Part of a small language model's weights.
Training: a variant of SOAP for these matrices, 435M tokens, 3322 steps.
Each number is 128 + 32 x the weight over its row's rms, rounded and kept within 0 to 255. Layers, rows and columns count from 0. The size above them is the row's rms in percent of the matrix's.

# layer 6 MLP down, 128x320, rms 0.118, rows 44-86, columns 0-159
size [ 88 105 102 101  88  98  99  99 109 105  93  97  92  96 103 102 100 106  91 104 114 106  96  96 101  99 106  97  87 101  94  99 103  93 104 100 100 112 100  95  98  92  96]
[[ 83 164  85 115  94  99 163 169 134 105 132  98 181 134 126  80  24  89 145 109 178  87  95 145 146 109 130 116 126 118 128 152  79 155 134 145 130 106 149 153 132 167 125 106 169 130 120 171 135 121 128 147 134  96 205 155 109  95 169 125 111 101  53 112 131 167 141 169 143 129 104 144 177 109 128  96  48  70 121 156 110 190 161 118 125 153 152  90 173 106 108 119  66 162 120 175 139  70 140 100 145 151 119 129 128 161 114 108 145  78 146  96 177  85 156 129 134 134  89 155  57 147 131 154 165 140 179 108 113 136  86 115 160 146 121 128 168 223  88 105  96  91 159 128  92 109 111 167 138 151 150 131 162 146 189 165 133  79 142 126]
 [127 116 158 113 157  94 116 148 167 162 121 158 132 138 117  86  93 109 128  84 114 151 140 132  99  90 153 106 100  75 116 149 168 136 138 103 158 149 124 142 163 110 166  94 169 146  69  82 133 106 142 133 116 191 110 158 172 174  94 121 141 174 123 115 101 121  89 132 132  44 136 123 125 151 144 106 121 140 102 112 172  66 127  87 170 195 110 104 150 174 164 155 128 157 125  86 123 200 121 113 183 105 146 111 119 148 122 164 155  98 150 115  66 133 122  99 143 142  83 161 126 161 119 125 169 136 111 185  93 217 153 171 110 107  52 139  93 159  62 127 133 133 123 140 181 238 168  99 142 104 138 144 159 100  97 126 150 154 126 114]
 [133  83 109  76 138 132 211 119 143 118  84  94 134 186 133 105 103 134 168 139 116 134  82  96 101 187 137 107 144 148 124  92 133 135 145 125  71 102 131 138  79 132 112 100  83  82 105 156 124 139  46 160 135 150 139  95 104 132 197 139  99 166 134 106  92 139  90 186  83 146 167 100 120 127 144 124  99 133 166 134 114 174  96  96 132 163 143 115 137 130  95 107 161 164 155 156 116 131 153 102 146 179 134 116 123 116 155 111 143 146 124 148 107  85  97 149 162 112 115  99 147 122 108 162 118  88 185 104 138 119 142 130 103 142 183  98 162 112  66 138  84  92 120 121 183  71 165 147 117  95 136 108 150 135  56  43 181 100 190 169]
 [ 42 133 157 145 124 146 152 159 117 143 134 139 150 137 111 106  91 113 101 157  77 157 116 183 115 105 107 119 161 131 165 159 121 126  85 158 134 122 157 130 137 102 108 105 153 120 118  88  58 153  90 165 116  93 147 127 114  80 110 102 229  90 137 139 138 185 102  94 180 110 145 138 173  84 169 139 125 108 146 186 131 110 174 153 173 129 170 135 151 120 109 124 148 114 106 132 103 134  98 128 149 175 101 164 116 108 130 132 183  83 103  74 149 184 129  81 129 130 131 161 131 147 117 157 152 111 157 161 177 152  25 129 136  61 142 118  97 137  85  98  92 132 100 161 156 130 130 174 126 138 151 168 134 139 134  79 175 146 163 112]
 [173 167 158 113 108 185 114 179 140 110 109 165 115 164 134 161 112  48 174  80 144  79  65 127  73 128 143  95 125 173 139 153 147 160 122 144 144 131  72 113 136  82 178 109 116 107 153 165 104 122  95 179  74 125 132 118 117  60 125  92 133 140 160  82 117 163 109 184  88 108 144  98 138 126 131 163  87 127 170 135  89 155  84  64 108  99  70 166 118 137 136 104 205 158 152 150 131 141 145 132 137 131 164 149 124  74 115 118 174 141 143  89 127 131 163 111 148 155 159 195 133 127 140 127 104 115 133 114 156  69 104 156 155 143 128 163 138 193 122 157 127 126 116  71 112 124 177 194 160  93 122 123 163 127 144  84 119 171 159 148]
 [124 103 135 120 180  98 138 136 150 137 135 114 163 141 185  70 133 131  79 160 169 118 114 138  81  99 155 118 178 181  91 128  91 148 170 129 191 126 175 134  96  76 154  98 103 170 146 106  97 146 151 144 106 149 134  81 106 111 131 168 158 153  94 105 146 138 121 134 126  36  66 144  70 124 135 144 117 110 185 156 115 127 128 154 101 154 143  94 109 129 130 127 154  99 120 172 165 174 142 143 208 120  75 134 178 143 102 151  94 113 135  96 105 112 151 150 145 189 123 171 117 156  98 115 161 108 170 111  59  81  98 124 111 155 135 121 123 122 161 156 165 100 156 124 102 166 192 128 190 135 120 114  96 153 187 104 149 164 177 138]
 [ 87 153 132  84 131  71 143 116  70 143 129 133 100 131 148 117 133  94 143 192 134 126 148  89 113 180 173 222 136 140 103 119  91 169 117  69 129  48 123  63 153 123 148 115 152 111 148 115 182  96 106 142 117  75 141 129  95 127 118 109  80 117 167 139 139  96 110  34 148 113 112 122 121 116 123 136 122 114 132 119 102 128 130  80 122 140 118  73 187 110 133  99 183 190 194  96 117  73 115 168 162 120 159 130  30 146 180 101 101 115 173  93 136 190 113 123 114 110  98 109 115  60 177 142 126 172 160 148 139 107 100 138 112 103  98  85  85 119 185 112  98 122 142 127 157 123 154  61  64 153  89 156 116 118  65 141 141 154 152  95]
 [160 124 162  86 103  77 112 191 102 173 120  87 141 105 165 100  75  68 140 115 122 150 132 169 115 101 142  70  60 209 227 132  53 125 110 141 156  58 133 109 127 157 158 156 117 110 119 165 138 169 124 125 110  91 132 135  84  80 166 125  74 153 145 186 161 118  81 144  59 127  80 137 140 175 136 175 111 140 113 127 118 107 190 143 115  80 124 142  81  90 124 126 109  86  94 149 100  86 145 108 132  90 144 132 107 155 110 114  79 131 140 112  78 143 127 125 152  83  86  98 179 133 131 130 156 119  87 145 130  98 127  70 117 178 113 102 128 122 107  99 143 106 170 149 156 181 124 110  97 147 108 108  64 173 162 131 177 156 154  89]
 [129 150 106 155 136 149 135 153 139 158  81 147 140 105 100  90 101 163 136 140 149  84 119 110  64 141 106 119 181 158 147 157  85  87 152  87 101 141 115 196 128 155 158 133 100 116 149  91 144 142 145 153 181 112 130 134 114  86  72 140 101  81 106  84 137 123  75 155 188 118 103 132 141  98 161  95 118 112 141 137 186 159  99 163 104 126 148 115 142 134 138 109 197 138  75 105  85 129 144 110 105 133 149 166 133 167 153 120 213 111  97 121  84 150  74 116 160 150 149 111 134 142 169 164 130  81 202 107 131 187 122  88 119 120 110 107 119 147 128 126 138 167 152 147 125 118  56 152 127  97 139  78 136 101 188  87  91 147 162 112]
 [126 136 134 119 112 153 126 149 112 121 222 153 100  98 162 155 175 150 126 166 123 140 100 161 143  49 128  90 128 158 119 130  84 176 151 112 166 160 125  79 130 163 107  83  88 119 140 129  64 174 116 108  92 141  88 140 107 125  85 153 104 149 110 165 112 122 190  98 121 149  41 142  66 167 119 162 148 202 165 156  82 168 149 115 108  97 192 107 121 132 162 132 126 106  89 117 148 159 121 122 175 109  73 184 140  74 105 157 122 128  87 141  94 176 103 116 145 129 133  97  69  73 148 143  90 158 107 147 137 110 175 150 100 121 143 110 115 110 114  73  93 143  72 219  92 145 122  89 158 178  85 107 152  82 144 131 147 157 161 142]
 [132 135 107  91 193  71  65 139 217 121 170 120 157 125  69  82  76 116 126 110 111 146 134 148 105 144  79 118  95 162 117 113 133 107 147  92 122 106 131 132 125  77 123  98 130  90 102 186 121  76 142  79 130 150  93 131 114 151 112 116  61 137  94 152 103 109 136 131  70 100 144 159  90 126 140 141 149  91 129 132 104 158 105 115 120  71 159 142 108 142 132 147 132  63 118  65  83 133 128  87  72 120  79 192  93 114  88 125 143  83 120 114 185 104  71  92 177 135 113  80 162 142 135 140 162 151 177 136 152  80 127  97  97 133 149 130 105  35 160 162 141 155 119 168  89 124 132 117 137 146 197 147 106 195  71 138 177 157 134 120]
 [125 121 128 143 150 137  45 177 142 120 155 188 106 166 143 121 101 153 104 113 159  73 120 122 146 152 174 145 131 151 127  22 135 110 102 137 142 153 167 149 139  81 146  95 119 119 133 188 104 169 133  71 128 177 126 111 163 134 167 117 148 180 102 152 135 168 114  88 127 138 179  96 161  94  87 101 118 127 106  98  98 129 134 134  95 101 121 132 109 122 100 149 104  82 171 143 165 162 116 109  97 145 112 107 146  77 111 123 105 146 112 132  72 155 106  95 129 175 103 182 186 155 162 111 127 127 133 159 198 115 107  72 122 108  88 121 150  88 154 108 118 186  87 149 143 101 170 121  96 128 105 153 121  91 125 167 152 119  43 151]
 [143 115 132 184  71 163 128 160 106 164  76 161 142 135  80 126  53  89 122  73 156 104 105  80 134 124 104 103  95 133  98 157 110 140 127 110 119 114 127 140 125 130 110 112 113 120 135 193 125  50 162 143 149 101 117 146  86 131 122 172 139 141 166 128 137 185 157 128 121 113 106 188 144 137 151 156  95 124  53 109 164 177 102 166 145 101 127 194 106 145 133 113 114 108 103 106  90  83  98 140 121 132 110 125 165 134 101 133 181  71 153  95 169 110  96 158  75 117  60  89  98 178 149 104 148  89 117 166  91 135 184 116 128 197 135 183 145  98 102 102 177 148 174 186 134  94 151 105 136 177 126 101 162 147 134 147 112  92 117  80]
 [ 89 140 156 219 140  98 181 172 118  69 150 103  77 127 191 178 139  96 124 179 113 142 109 116 122 136 113 102 135 112 106  99 139 141 115 115 123 138  94 117 119 132 132 134 137 150 155  97 135 109 125 142 115 147 157 140 135  76 153 103 112 166 111  99 146  74 110 193 112 217 142 106 170 148  87  87 153 157 114  88 118 122  71 119  91 130 115  94  85 148 136 193 161 155 174 152 133 164  91 136  82  69 131 112  75 126 101  88 126  68 108 137 144 143 162 109 130 152 146 113 140  92 143 140 163 150 131 217  61 110 111 177 100 117 127 132  98 150  98 148  68 150 118 100 120 125 129  72 162 107 123 110  79  80 124  85 161 129 135 116]
 [118  82 130 132  82 131  71  61 167 152 143 109 153 113 112 140 142 142 148  85  81 133 158 159 124 137 100 154 141 120 122 157  73 127  70 141 111 121 151 100 114 159 104 185 104  98  75 147 175  59 132 111 148  89 143 129 115 156 121 123  96  89 140  87 156 140  82 127 157 177 181 109 132  96  89 100  62 147 168 157  99 113 105 139 151 120 144 124  95  83 140 115 130 144 123 151 144 119  85 217 103 181  65 169 170 104 122 124 145 117 123  83  96  81  73 128  92 152 252 164 148 117 136 103 128 165 119 109 146 101 128 134 112  97 155 108 101 147 125 104 144 144  98 146 155  92  88 106 159  88  95 116 143 162  98 165 134 123  95 119]
 [155 160 143 113 111  97 160 145  94  95 139 119 160 136 118 149 152 121 138  82 141 114  58 158  47  85 136 142 139 146 110 143 123 154 156  83 163 145  77 160 157  99  92 112  73 163  57 117 123 119 121 145 127 122 155 125  83 143 131  48 143 183  91 178 130 143 162 158  94 101 149 174 159 181  72 170 185  74 172 160 139 133 145 136  85 107 120  64 132 159  59  98 150 147 171 146 125 132 150 141 109  99 142 116 101 148 153 155  98 123 139 175 151 160 116 140 121 105 124  88  84 122  84 158 154  95 221 135 148 149 114 121 158 161 167 146 153 106  84 114 134 162 117 133 123 141 156 139 147 124 109  80 145 115 212  96 156  96 131 164]
 [166 105 114 113 140 140 178 154 124 155 124 115 156 112  91  86 166  67 108  68 187 140 106  65 135 186  85 111  88  73 107 131 152  64  82 139 112 134 104 104 106 112 145 154  73 143 136 179 101 121 141 172 139 150 145  95  92 119 106 149  77 169 147 146 119 134  79 118 189 169 129 172 127 125 117 118 193 105 138 212 104 157 100 149 133 175 180  81 122 125  74 160 143 127  85 143 158 120 142 139 184 172 135 137 112 179 100 126 120 141 103  87 187 149 117 121  68 121 135 114 161 139 165 149 153 130 122 163 126 163 110  90 116 124 106 109  97  79  92 122  93 138 180  97 128 108 117 182 128 132  95 138  88 128 141  59 135 161 141  71]
 [131 112 121 108 155 127 124 123 150 174 151  61 190 134 127 167  92  96  99  69 128 113  74 139  75 109 112  60 122  37 145 145 138 164 144 184 129  79 140 142  89 130 189 142 134 154 136 154 140 156 159 143 167 143  60 113 118 133  75 146  60 135 146 171 151  71 154 182 111 106  99  88 130  99 116 141  57  94 105  80 111  89 162 204 192 107  99 118 155 168 142 123 150 136  93  98 102  90 122  91 154 150 150 169 108 158 163 120  89 144 125 160 110 137  92 168  90  81 144 142 164 180 113  88 160 110 134 140 152 102 140 139 125 188  88 129 124  67 163 142 201  84 122 135 103  91 134 163  92 108 121 131 174 190 113 145 145 120 141 122]
 [134 151 100 100 127 138 107 169 130 137 106 127 143 156  99 129  21 135 144 135  98 107 197 169 135 103  76  82 140  96 155 191  92 172 139  88  80 133 193 135 167 129  57 162 118 125  70 108 120 150 134 139 112 133 159  87 119 116 163 134 121 157 143 169 110 146 160 128   8  86 131 108  97 149 112 144 142 123  97 104 103 143 193 118 156 145 160  70 169 147 111 120  84  85 123  96 123 119 151  83  97 152 195 114 145  78 194 154 100  98 131 126  98 116 122 163 105 116  98 123 117 178 133 143 118  90 154  82 126  55  67 101 150 110 125 111 127 153 133 136 110 127  80  99 109 161 119 153 110 138 102 138 148 159  79 111 180 141 121 182]
 [ 77 140  68 111 147 163 128 128 101 125 129 124  96 140 115 146 200 117 121 149 157 164 129  83 113 142 130 108 151 107 122  77 148 135  98 117  89 137 101 130  98 225 124 122 121 139 147 117 149 115 118 173 169 105 214 120 137 102 105 147 155 124 177 121 191 142 123 114  92 135  96 124 107  74 141 161  91 113 112 154 199 125 112  88 100 111 129 134 113 101  98  83  94  97 191 139 147 113 127 134 145 180 168 114 161 116  81  56 149 144 104 124  94  77 128 134 188 146 120 112 119 125 111 117 110 160 157 167  86 150 150 169  89 150 106 163 118 116 125 127 124  84 109 127 142  85  90 117 159 170 120 104 124 145 138  96 177 113  95  99]
 [139 161 133 109  89 137 119  49 161 147 193 129  64 135  86 126 149  79 132 115 102 167 101 110 114 142  90 108 135 189 172 113 110  73  99 121 149 108  87 127 114 186 110 178 167  99  78 198 133  87 166  94 177 100 162 156  80 107 106 166 132 127 116 112 135 105 115 143 128 145 108 173 113 106 116 132 152 135 121 141 181 127 144 105 130  45 121 125 113 149 135 109 152 142 189 175  94 108 114 130 100  86 106 131 147 117 123  47 145 121 112  64 138 105  84 119 211 157 143 104 118 117 159 124  81  92 180 142 100 234 152 190 113 166 176 108 123 130 175 103 152 156 167 123 113  80 141 123 159  46 142 158 114  67 106 112  90 130 133 123]
 [ 88 111 133 214  98 126 106 136  97  68  77 126  93 109 159  87 107  85 178 106 108 114 111  96 154 122  83 139  99 120 122 110 138  63 155 191 139 140 109  70 164 149  96 105 181 149 119 178 115 139 108  97 107 111 101 111  82 176 162 130 102 181 110 141 114 152 147 117 160 137 110  73 104 115 155 102 132 151 152  80 197 139 145 120 202 102  89  82 119 130 137 134 100 135 123 131 133 146 159 126  67 143 123 129 102 150  96  82 148  56 208 168 134 132 197  79  88 102 112 133 108 135 117 132 110 176  85 129 133 109 110 101 167 205 120  99 174 129 135 114 136 105  93 130 106 171  77 122  98 110 102 132 152 137 127 155  83 123 166 192]
 [106 169 168 135 171 148 183 112 167  90 102  85 138  74 144 118 124  80 131 104 107 164 159 102 110 112 124 158 133 165 105 167 141 139 179 108 137  77  85 110 111 174 114 113 180  70 125 188  93 104 161  48 128 175 136  82  94 115 136  82 104 100 111  61 118 116  88 124 167 132 136 121 129 134 132  68 157 114  69 128 153 145 147 170 116  72  88 126 148 107  83  91  91 161 114 103 104 119  92 182 169 119 112 136 107 119 126 125 174 160 158  93 139  83 149 159 143 174 147  73 121 139 104 117  72 102 126 128 170 121 149 228 129 135 130 129 123 103 106  88 119 123 123 112 116  90 147 140 146 185 111 160 134 152 111 126 153 135 174  76]
 [127 112 131 155 102 110 150 144 120 151 141 118 152 137 134 102 130 108 168 122 134 104 131 103 185 138 178 181  95 118 106 132 116 196 144 107 158  92  91 119 117 113 123 104 155 113  85  93 147 124 109 145  79 163  74 166  66 119 177 146 129  92 130  81  99 173 162 135 103 125  77  84 141 131 131 151 113 131 189 184 130  91 103  63 155 134  88 124 174 140  91 103 112 169 105 103 167 161 158 162 163 133 127 116 158 158  56 114 105 177 136 173  86  86 149 153 134 144 124 138 163 126 122 178 110 123 179 110 163 121 111 117 180  74 158 151  66 143  92 115 140  95 104 159 117 148 118 113 139 149 191 152 126 161  79 155  72  74 155 101]
 [148 131 187 113 168 109 166 174 119 113 143  77 121 145 142 135 114  91 147 107 130 117 153 116  73  58 166  56 160  77 108  91 167 171 187 182 226 138 111 149 106 224 162 149 107 133 139 143 118  98 102 137 145 106 123 113 144 129  93 107 114  89  87 175 134 115 148  69 109 132  59 187  69 167 181 104 104  85 148 151 129 148 172 184 131 123 147 102 126 162  98  76 120 193  66  79  96 117  93 175 134 126  76 132 140 143 113 144 157 132 114 134 135 139 101  54 100 107 155  75 124 130 104  98 101 130 145  94  92  76 122 167 102 150 165 163 167 122 113 129 118 117 108 109  97 160 124  77 119 124  96  79 149 171 132  97 108 117 161 122]
 [145 124 122 112 160 104 178 142 143 171 119 193 103  99  91 112 103 118 114 121 129 135 123 110 122 174 175 145 149 139 141 113 134 136 112 108 151  74  95 106 115 142 139 157  84 165 147 130  97 137 132 172 136 144 157 238  80  83 154 108  91  56 118 157 135 118 191 115 129  95 113 129 145 165 118  67  91  94 151 147 117 113  57 142  91 111 125 173 133 132 168  88 151 172 139 126 105 182 120 138  85 102 171 108 192 123 142 137 126 123 126  48 150 147 128  92 129 154 133 104 153 124 130 120 105  85 189 122 206 102 137 130 121  59  93 206  68 106 156 157 119 175 133 146 173 144 172 107 131 100 169 119 133 110 123 139 146 114  96 176]
 [156 157 110 130 187  57 108 150 144 132 199  89 140 152 133 102 165 139 121 121 107 110 123 103 121 103  89 155 104 134 141 143 134 109 100 163 102 137 128 112 115 159 191 110  93  99 113 135  88  90 133 142 115 135 145 151 104 131  87 108 153 126 173  93 162 121 164 116 222 164  91 149 114 112 132 147 130  73 114  68 160 115 107 196 179 187 111 102 106  60 101  96  88 102 145 126 119 149 164 150 180 187 169 122 159 164 107 110 102  38  48 166 161 132 110 149 101  95 173  97  80 136 206 144 128 122  90  90 152 154  78 119 140 114 127 131 122 124 103 122 140 107 144  83 101 133 137 159 128 110 103 125 161 104 107  97 135 100 132 157]
 [170 109  87 114 138  79 169 104  42 120 148  86  77 127  93 121 141 155 133 130 137 129  64 101 131 182 138 141 153 170 144 169  80 106 126  74 156 133  58 122  96 106 150  93  93 108 120 130 220 167 141 181 153 112  89  83 114  82  85 100 106 109 146 171  76 105 132  81  93 107 136 145 139 130 110 128 125 113 119 150 127  88 121  97 147 191 136 128  86 103 131 128  98 104 139  96  98 141 131 112 140 123 139 123 130 102 163  85 121 171 134 150 167 119 162 157 101 118 162 151 156 137 153  95 122 132  92  98 130 133 139 152 119 134 141 132 143  95 107 174 146 140 163  82 118  51 122 135 105 156 108 134 142  94 113 129 111  92  54 141]
 [151 125 140  99 158 112 118 133  93 151 102 134 108  65  81  73  81 177 125 134 121 146  86 155  88 106  99  96 128 127 117 149 121 123 128 124 110 230 113 247  75 142 134 103  97  45 107  55 138  90 151 173 144  98 109  91 156 136 104 176 187 137 151 135 133 119 143 162  99 147 158 141 136 117 136 166 117  91 180 120 119 121 111 164 148 114 147  89 126 128  97 143 162 174 108 155 156  82 193 110 130 122 185 132 133  92 107 139  62 118  96 107 163 201 111 141  96 141 153 118 146 131  58 143 168 135 151 143  94 155 125 168  67 165  78 169  86 146 164 138 144 131 149 124 155  89  90 158  95 112 157  93 127 156 191 172 177 152 122 150]
 [129 144 138 112 105 156 157  79 168 100  95 144 112 139 148 120 154 126  85 110 221 147 161 108  42  90 117 124 149 162 117 154 160 157 123 123 165 146 119 130 142 104 121 160 167 119 106 117  95 148 144 127 101 109 157 143 165 123 168 105 159 104 101 151 153 122  98 152  92  72  60  86 178 130 146 107  72 171  98 120 100 152 123 163 113 119 113 147 162 186 122 137  97 115 174  52  87 107  74 105  65 105 111 141  97 115 113 120  92 177 110 128  69  79 123 177 190 130 201 195 156 148  80  98 117 137 145 126 136 108 111 135 173 126 100 112 133 120  93  51 144 142 118  89 153 138 131 102 180 125 116 169 147 150 137 102 157 150 154 105]
 [186  58  98 100 152 163 103 139 126 102 149 176 167  88 138 117 172 148 161  66 104 111 145  96 109 120 105 176 125 126 112 143 154 124 136 188 121 105  94 167 130 141 203 127  54 172 119 169 152 130 132 177 180 116  90 125 130 126 105 155 125 124 179 143 129 104 118  87 153 116  67 230  83 161  90 109 119 128 138 139 161 142 144 127 181  93 110 141 184 113 129  75 187 119 128 125 141  63 168 125 167 133 136  90 165 132 189 103 101 107  75  51 153 112 115  80 138 164 124 131 124 130 115  96 160 100 167 141 146 138  90 122 142 154 128 114  80 150 166 110 151 134 163 192 116 139  89  83  83 112 142  96 128  89  99 123 104 140 162 142]
 [155 100 109 138 148 121 114 119 149  95  63 153 143  83 126  59  88 137 106 105 202  90 142 172 104  96 107 106 161 138 142 163 143 152 186 116 117  84 143  88 105 148 139 105 176 164 128  76 129 164 142 109 105 133 145 143 103 105 159  87 174 156 113 139  82 176 120 107 127 147 104 114  92 116 135 182 106 146 115 129  75 181 163 125  96 105 140 138 135 177 141 131 137 129 117 150  49 139  74 104 152 100 126 170 132  95 167 103  90 205 143 154 198  95  78 148  73 180 126 152 144 185  81  80 111 153 110 159 128  88 147 134 126 134 203  91  81 206 151 136  80 121  69  92 104 164 144 146 115 138 103 123 128 113  96  95 140 102 145 112]
 [173 123  96 123 113 101  85 102 198 123 156 110 102  66  94 126  99  98 165 105 138 151 108 101 143 131 151 117  93 111 147  96 173  68  88 149 136 113  88  89 148 116 143 159 109 130 146  96 151  81 138 138 158 123  82 154  99  84 160 131 198 152 196 144 136 164 112 241  98 130 122 112 169  96 128  98  92 174 103  70 103 116 152 140 134 168 143 131 179 157 144 156 128 185 119  79  67 168 133  98 136  95 118 143 136 136 125 148 164 116 151 151 131 119 120  93 121 109 146  73 136 154 124 121 159 149 123 148 187 108 113 137 132 118 173 128 107  82 148 147 160  90 153 161 168  50 133 103  91 171  77 122 183 130 137 105 152 119 139 154]
 [192  89 120 126 102 143 118 152 113  66 110 153 145 151 112  98 157  64 119 113 120 162 139 114 156 146 181 156 151 128 163  94 152 177  70 149 107 135  57 155 153 151 163  91 113 136 155 126 136 118 143 206 141 130 116 131  90 125 154 136 190 224 163 143 113 148 145 158 123  98 135 126 149 144 107 150 113 129 152 103 138 135 121 163 194 117 133 179 102 123 100 117 154 171 111 127 131 119 109 129 136 151 164  79 105 153 138  87 155  69 158 121  99  88  96  78 176 143  96 133 139  99 106 113 120 119 159  95 148 151 129 169  85 155 172  74 162 135 163  85 108 101 117 186 121  73  94  73 131 163 150  94 145 129  81 129 122 120 138 127]
 [120 139  85 174 118 175 110 119 203 135 120 131 129 130  59 102 125 127 124 126  85 169 146 136  51 131 163 115 150  76 134 118 171 177 186 238  60 131 123  75 144 109 118 102  81 166 164 121  82 102 130 108 144 189 165 106 123 137 124 150 156 112 146 117 137 151  99  82 109 117 141 122 126 112  92 199 156 128 137 117 147 163 194 109 107 110 149 146 163 150 128 177  65  91 185 175 112 134 160  86 186 171 157 163 165 146 199 173 147 200 128 187  83 106 158 113 139  71 156  91 213 105 130  89 109 104 135 117 128 111 157 131 126  90 153 122 128 150 130 149 122 166 155 122 129 191 173 129 135 166 171 101  86 146 105  86 153 149 113  92]
 [127 150 108 144 145 152 145 109 135 127 109 144 129 116  40 101 138 149 133 107 135 120 119 112 167 152  82 153 137 116 109  75 215 100  59 133 118  29 122 186 170 115 157 140 120 144  91 152 151  68 163 104 151 105 117 142 134 153 138 146 125 176  83 128 105  88  84 109 111 128 129 109 128 184 145 126 111 149 164 131 173 107  88 170 123 156 140 141 121 148 108 124 180  80 160 181 123 110 153 134 124 136 161 119 164 159 127 112 103 137 198  90  67 118  87 164 157 178 123 130 205 107 160 122 127 112 108 132 146 112  84 127 114  84  89  86 154 190 128 162  96 156  89 203 108  99 129 124 117 171 139  85 190 138 154 162  41 114 129  87]
 [109  83 174 124  77  60 119 133 115 117 162  83  81  93 136 148 134 114  86  75  89 108 118 116 111 128 157 165 168  94 140 107 164 106  91 154 114  88 165 138  96 107  96 111 112 109 124 113 122 111  76  69 178 143 141  97 108 164 164 100 170  86 128 105 120 107 100  76 137 109 168 103 168 160 151 120 139  70 108 122 151 124 139 128 113 131 120  61  90 106 100 113 111 140 105 127 202 125 131 200  74 129 167 113 156 132 134 107 122 190 108 169  64 151  79 171 116 119 116 146 121 127 132 105  75 109 119 134 124 179 133 117 145 120  83  99 136 190 149 148 142 140 125 171 109 163 181 137  67 100 136 121 138 146 139 112 125 114 127 119]
 [130 127 119 143 133 149 143 128 195 111 133 127 136 129 157  96 156 169 157 136 132  94  98  53 112 157 110 137 124 150  65 184 148 140 115 153 128 144 143 133 117 144 104 131 119 146  99  97 123  94 129 185  86 160 126 114 128 147 129 105 151 143  69  92 124 168 227 128 140 102 158 154 152 149 179  79  84 129  49 104  85  71  80  51 114 149 129 149 111 167 134 189 124 133 183 139 149 107  74 149 145 154  81 140 137 150 124 167 170 126  93 142 135 137  81 138  95 156 118 126 117 173  93 119  88 109 130 142 113 141 193 115 105 125  76 106 157 186 150 161 192 108 156 112 157 150 148 146 138 109  77 171 124 127  94 155 140 175 128  86]
 [ 88 190 130 143 104 168 184 117 138 126  76 140 112 166  88 130 100 121 198  70 137  89 110 127 154  92 170 136  77  90 116 138 136 153 129 171 137 115 122  93 116  75 169 136 114 174 126 120 144 174 118 145  89 150 145 149 119 127 159 165 135 108 120 134 116  38 111 170 137 134 157 196 110  85 131 110 134  87 114 145 141  91 174  74 151 121 177 153 156 188 131 159  84 163 118 121 116 147  76 116 125 132 100 112 116 102 179 123 135 176  67  62 106 114 177  92 135 122 116  94 151 139  99 114 128 119 119 101  76 184  43 136 163 126 187 112 131 155 175 111 114 203  63  70 192  99 114 165 122 128 152 121 127 131 160 127 134 195 157 124]
 [130 177 122 147 110 163 127  72 161 158 133 141  96 174 112 142 114 104 150 111 106 190 143 125 157 174 115  91 107 179  55  79 140 179  88 205 139 158  94  72 168 132  98 138 190  84  53 145 126 103 120  75  95  94 140  96 128 129 109 125 149 137 152  91  79 134 137 139 122 126 135 209 103  87 154 185 144 133 120 113 139 109 118  54 158 128 137 128  93 105 157 134 147 109  97 100 152 140  68 134 135 137 165  94  93 166  67 131 109 103 140 142 127 144  82  85 132  70 147 139 115 176  64 102 136  80  75  99 122 155 125  73 127  84  96 134 119 140 128  83 111 106  94 145 146 115 119 125 116 162 132 108 137 124 100 125 152 192 177  89]
 [147  83 128  76 113  97 138  91  14 112 122 144 134 100 130  92  99 146 171 125 112 108 115 146  97 148 118 208 130 158 144 157 153  54 125 124 101 189 108  63 131 134 154 157 142 135  67 150 160  85 130  93 100 107 105 142 114 122 149  73 143 115 140 123 118  67 158 117 126 135 129 101  82 147 162 166 127  96 156 165  56 151 137 165 120 124 132 101 121 123 172 163 151 139 133  75 101 123  74 127 139 146 142  87  93 183 156 141 175 134 155 116 106 135 102 148 158 110  48 104 133 135 107 150 147 112 104  94 113  79 105 152  80 120 188  82 146 104 160 133  95 120 121  95  73 107 137 201 114  94 133 143 138 110 129 174 110 120  99 133]
 [ 87 104  99 130 129 149 130 107 139 114  83 125 168 108 188 129 129 105 109 110 129 145 130 100 150 132  87 148 138 134  86 101 128  97 129 145  60 119 151 113 169 109 152 161 139 116 101 107 177 128 177 194 103 109 155 151 150 161  79 136  84 132  73 137 195 141 135  98 181 150 111  83 139  88 120 162  89 143 129 165 192 135 131 125 120  63 152 160  94 108 118  98 159 139 136 129 137 149 121 135  42 180 131 132 141 104 139 121 131 168 136 143 171 146 125 123 108 156 150  82 141 123 141 107  98  71 125 129 113 208 185  82 110  97 118 124 121  86 205 103 142 119  98 106 181 106 151 107  84 178  79  80 119 135 149  78 122 137 141 116]
 [159 150 152 129 118 132 123 126 112 150 157 117 147 174 121 151 165 168  97 116 186 129 111  93 120 163 118 127 132 194 130 100 116 108  90 130 100  67 116 214 151 153 144 150 162 117  76  97 106 125 125 165  73  92  80 171  68 161 144  75 163 129 109  67 143 136  90 127 115 185 104 196  75  80 128 158 171 124  77 158 116 138 102 154 124 114 216 131 100 143  86  78  85  67  72 123 130 166 137 131 130 128 108  76 100  91 156 151 137 102 117  96 205 153  34 166 180  98 130  99 102 151 155 138 157 108 137 131 134 191  93 113 102 123 159  84 161 189 144 115 171 125 176 119 134 148  74 161 122 158 132 138 130 112 137 125 120  98 154 118]]